{
  "num_hidden_layers": 13,
  "hidden_size": 192,
  "num_attention_heads": 2,
  "num_key_value_heads": 2,
  "head_dim": 96,
  "intermediate_size": 1536,
  "vocab_size": 8192,
  "hidden_act": "squared_relu",
  "norm": "rmsnorm",
  "norm_place": "pre",
  "norm_eps": 1e-06,
  "positions": "alibi",
  "qk_norm": true,
  "attn_scale": 0.117,
  "bias": "none",
  "tie_word_embeddings": false,
  "parallel_block": false,
  "extras": ["local attention windows", "value embeddings"],
  "init": "uniform",
  "init_std_qkv": 0.0621,
  "init_std_o": 0.0621,
  "init_std_up": 0.0621,
  "init_std_down": 0.0,
  "optimizer": "adam_variant",
  "learning_rate": 0.00173,
  "beta1": 0.95,
  "beta2": 0.95,
  "weight_decay": 0.081,
  "lr_head": 0.00557,
  "max_grad_norm": 1.0,
  "warmup_steps": 488,
  "schedule": "wsd",
  "decay_fraction": 0.681,
  "decay_shape": "sqrt",
  "final_lr_fraction": 0.0,
  "batch_tokens": [16384, 32768],
  "max_seq_len": 512,
  "doc_mask": true,
  "z_loss": 0.0001,
  "train_tokens": 181700000,
  "max_steps": 8025,
  "dataset": "wikipedia_en"
}
Each number is 500 + 50 x the weight over its row's rms, rounded and kept within 0 to 999. Layers, rows and columns count from 0. Numbers have three digits each. The size before them is the row's rms in percent of the matrix's.

# layer 7 attention key, 192x192, rms 0.102, rows 24-45, columns 128-191
108:458479472502476500387494532546526505510465552548434433527472468472504501576584532508468477433492489513500543374436498458500473509354470506485512528596562504521537486506557464422463563489473556
106:526538474501489479532596485483484493430494440478468533429530513506532529412491464572538478566526446525548508550527425508447564498609546470536472444417522593551430574450480424535482366491470458
088:449519520512524601540496516438532501479437511523466567587544461476559518461503477639587568482426545492541442472532508552468480413573481497531518493436510480490573444452439499464549469537511434
097:535475503510531524596489473458515508441499498486483503499469562533543549487439499455493476497555496527594466467457440448529476573407427569536537471533486464494480537478442575496465472469462461
069:526532439469553573483514439481508421472547490418444378461541566527487541615447533484602561540460455544471486467596509488490448435557570383488471425503458493463479529507468479462463399498498439
086:553521408431498579517520527463553514517547410500581437512534533502625425581372459403430467498582469520627494427495548436535455540484504522504577449500462538477410456485493536530548502441465430
096:494438495557388509492519437450512467487522444434446512524464446538483556425463482598547589527465593530504492553479488505493477490507475469468519544557507477543495520497595523466462553551499512
090:573486489535494559413529534461520521512519499427560449491550368478510508510546505557607585453441488448438478509441581519488454478578474478493454550561484492516466471522531420421467513476480532
092:538487508511599468455508481543568502423474451503451474488560521490496530470549492501488515527390545519469499446567510517546538464470596439456463479482533443520476541425424523600421401509499492
125:476546501552613462535480520488513465425540397528532477497573533562560530504520464501514588622497501572585496568479540485521529484525552567551469485445481545556516535523486554501538374445508438
095:500494468510483514560499424490542459504501436527412553421437516491546465406508442552558558594484617560514443511514478609479507548564474492508562505405520503505462488470503476549502541583487544
094:493579560530517474503488539513500548480573551417567512512567473570577523474444521419505518517431516495437542428466580475481493517559605513538452464518439476457588466527454505530527441457520407
104:510391462506438556408568440557513472544489561429474485483504457471456421574561516535469494495408474453368496478549548444530485474481466399482492502540562506541534485512549426514470508516478569
082:519514558439570543433532546435493485518541601563474370537536491556572473592529511467446536458535479485532522417531499488506447566494472410538476512497487514531479512508458577473553524475505454
130:434417539474358557417536477463535488517533480487484550517492471434462383503582491553503474472508525453442494499516516518543447516442489429487545529552524581562524479470581496456504538573498530
089:455460448516530425442498530474523491523480583475507466517502533533498526611414489430484456496586537565441500521485500451426472529474492521466416524561440488511470566627487466517562542502494477
068:560533453537554472565484550523507554414509547546549473528453513504465451398451546429403477417429506477517416531519480491575548516403418614500456543411528552567478504491522528504585547465541516
099:528505467418554571555449433517482487470507585476534460563558513515542539520441552399539506472541474468540487445412502463496517493529517533599430503552509439511503559465485581476574535411507451
102:426390514516513414381476507449567445542461566458476473480436488438421448578531506453434501452483463487389529467495546529617612469512582486445468518557533479435575472545520434502409549494530559
106:448473558445445574510565466455540517479435657491428500532470468480485521536631531481421454483478523539413564463539555598453436501507516410501503517555565505479586497453587483483437544467509440
098:494493519478496430435497528521524521497491545434459556554483446531449515441537486554438454405423439499390479552524432544515595470437464407398472458537508411407546534417488462541441557465462598
088:504534473558525366498464457467509473467536461580509523429527537478488489508488445474504484562518457552565440514476469513384560456488462587459446522526516516597474528463448520501573501593448458
# layer 7 attention query, 192x192, rms 0.101, rows 25-45, columns 128-191
103:552508484549560508514533494551515486414542406448465594520499453519461502454475463554568509610542525480495465509552433386410511382526501489488489474387587535496441553532458519520588449521475473
091:541482544471505572507456501487491520522453525564461609558510413458488576464546493516599574554447543468526403502407473463424459520521433514445546559470512528471516406453503459422552533452536477
091:549554532507494523529533503428453497455422467384504548489580576474560549477400550464420477447490444581534498439432477543506470479422469484520465460554504485505481547504463610493378436521587502
224:463469496477462580372509483581586476510477562521480526505462420466455456521527432547484472449456505466438539517590527522521465467404509417424573492567503466450528464559536433469442540531502565
086:491572492541513491518561556524480544482513472511599488466400513508655430485458534483396511476508409527433496359548532551564565503535426499582500572510451507473499497505577597502507467528460479
084:536482588534474511463574428463458424506580522553493471440493444536547541473445440500514572483469519526517522533379556558514409576533454467492412553475525502532485469562600535412446470515617525
096:471505506546497503460522513538505522474524579416527524461550447455529442569531512602535549450422515472529560513535474471506429414535457500530481513540501569499491496472483480537541570483483551
092:585445535531547410476502540527566519525525396506498517484447477579468486498419469521459492498401589474429467488496439451546536500512542512443505494465548520516571496457410399609513460405472566
106:526487557511581451562532490571536416443516477554492512498534465563561499470405462404490560503487539523521426479396524495464575436601544608503530580481484553463510515468525517462541519452493493
089:521574452496483389523534433530542493494434375678444541416521437454572541442441511552489495538459556471472515500489484573458532483487469468536492478505615392517524496493496478498510502424656451
092:500486543547477404437494506553515549575576556465544571516532496576475502500487441517470455521525528421483536449490490395509481535540607492559518557469458497481557469503418480458497518414384524
098:554421505503505547479554452498557496504535545368480423564554510484444448540500572493464486490445599447407510468591573479552492506444547507427526527497448518500526519541579433501443496530507498
085:408478539517501423485479543475448522502498492489554504569509564535502404543546599537408505441501463467392491370571460534566402468473535478514499555615456515443510504532376483519551534527484529
102:420439518538454556396526474459527446562435577466478492497529502359465439581637529590522507488550575454470500521564528602532466526467490450522561459539495513498505472450582568455472543488489430
096:453546497487450477504470543442466457522549580457543456474503549584498393560477413497464436536549452569552547515509527495497531555426536480507471529524397567529396617508513490417511536525442430
117:591556488537508419588436564441410473478579415478509432506530509509550507511480645514528525604522449490547447502519547462560529513543441526470500491417514555571506432440499552521551444455555491
081:516524497463573576468507491453510558507489498525557383543475562554496604534516577483438486464521364606486487514451499486597469509518488556531431555567506534468517449418493532507550471490402434
092:523455446491461478435469548488508442538517507503479360504522573497401462501465420516426533529507464543547569501520546587541532542395482505396529483580418476512555440527527373471424552564490534
103:483395527487495547434525473380583472488403571593488524509468556441439479456516549501514506460480560596461486433545529596468420558460493514531443442550512491462540490472492462528445465519518445
093:574455492479526452510474562618468549531431491547394446532482496532404567507508459449507448562409529456523505496432422537494539447427408428434501416465529485580581459453515431541469483395541609
090:471464488524529422621461485487485542545558458468515437438478522590469473476429402488548481573539566575551541544515402458500475406507466526452425453544455529532436543459394471477539569530521459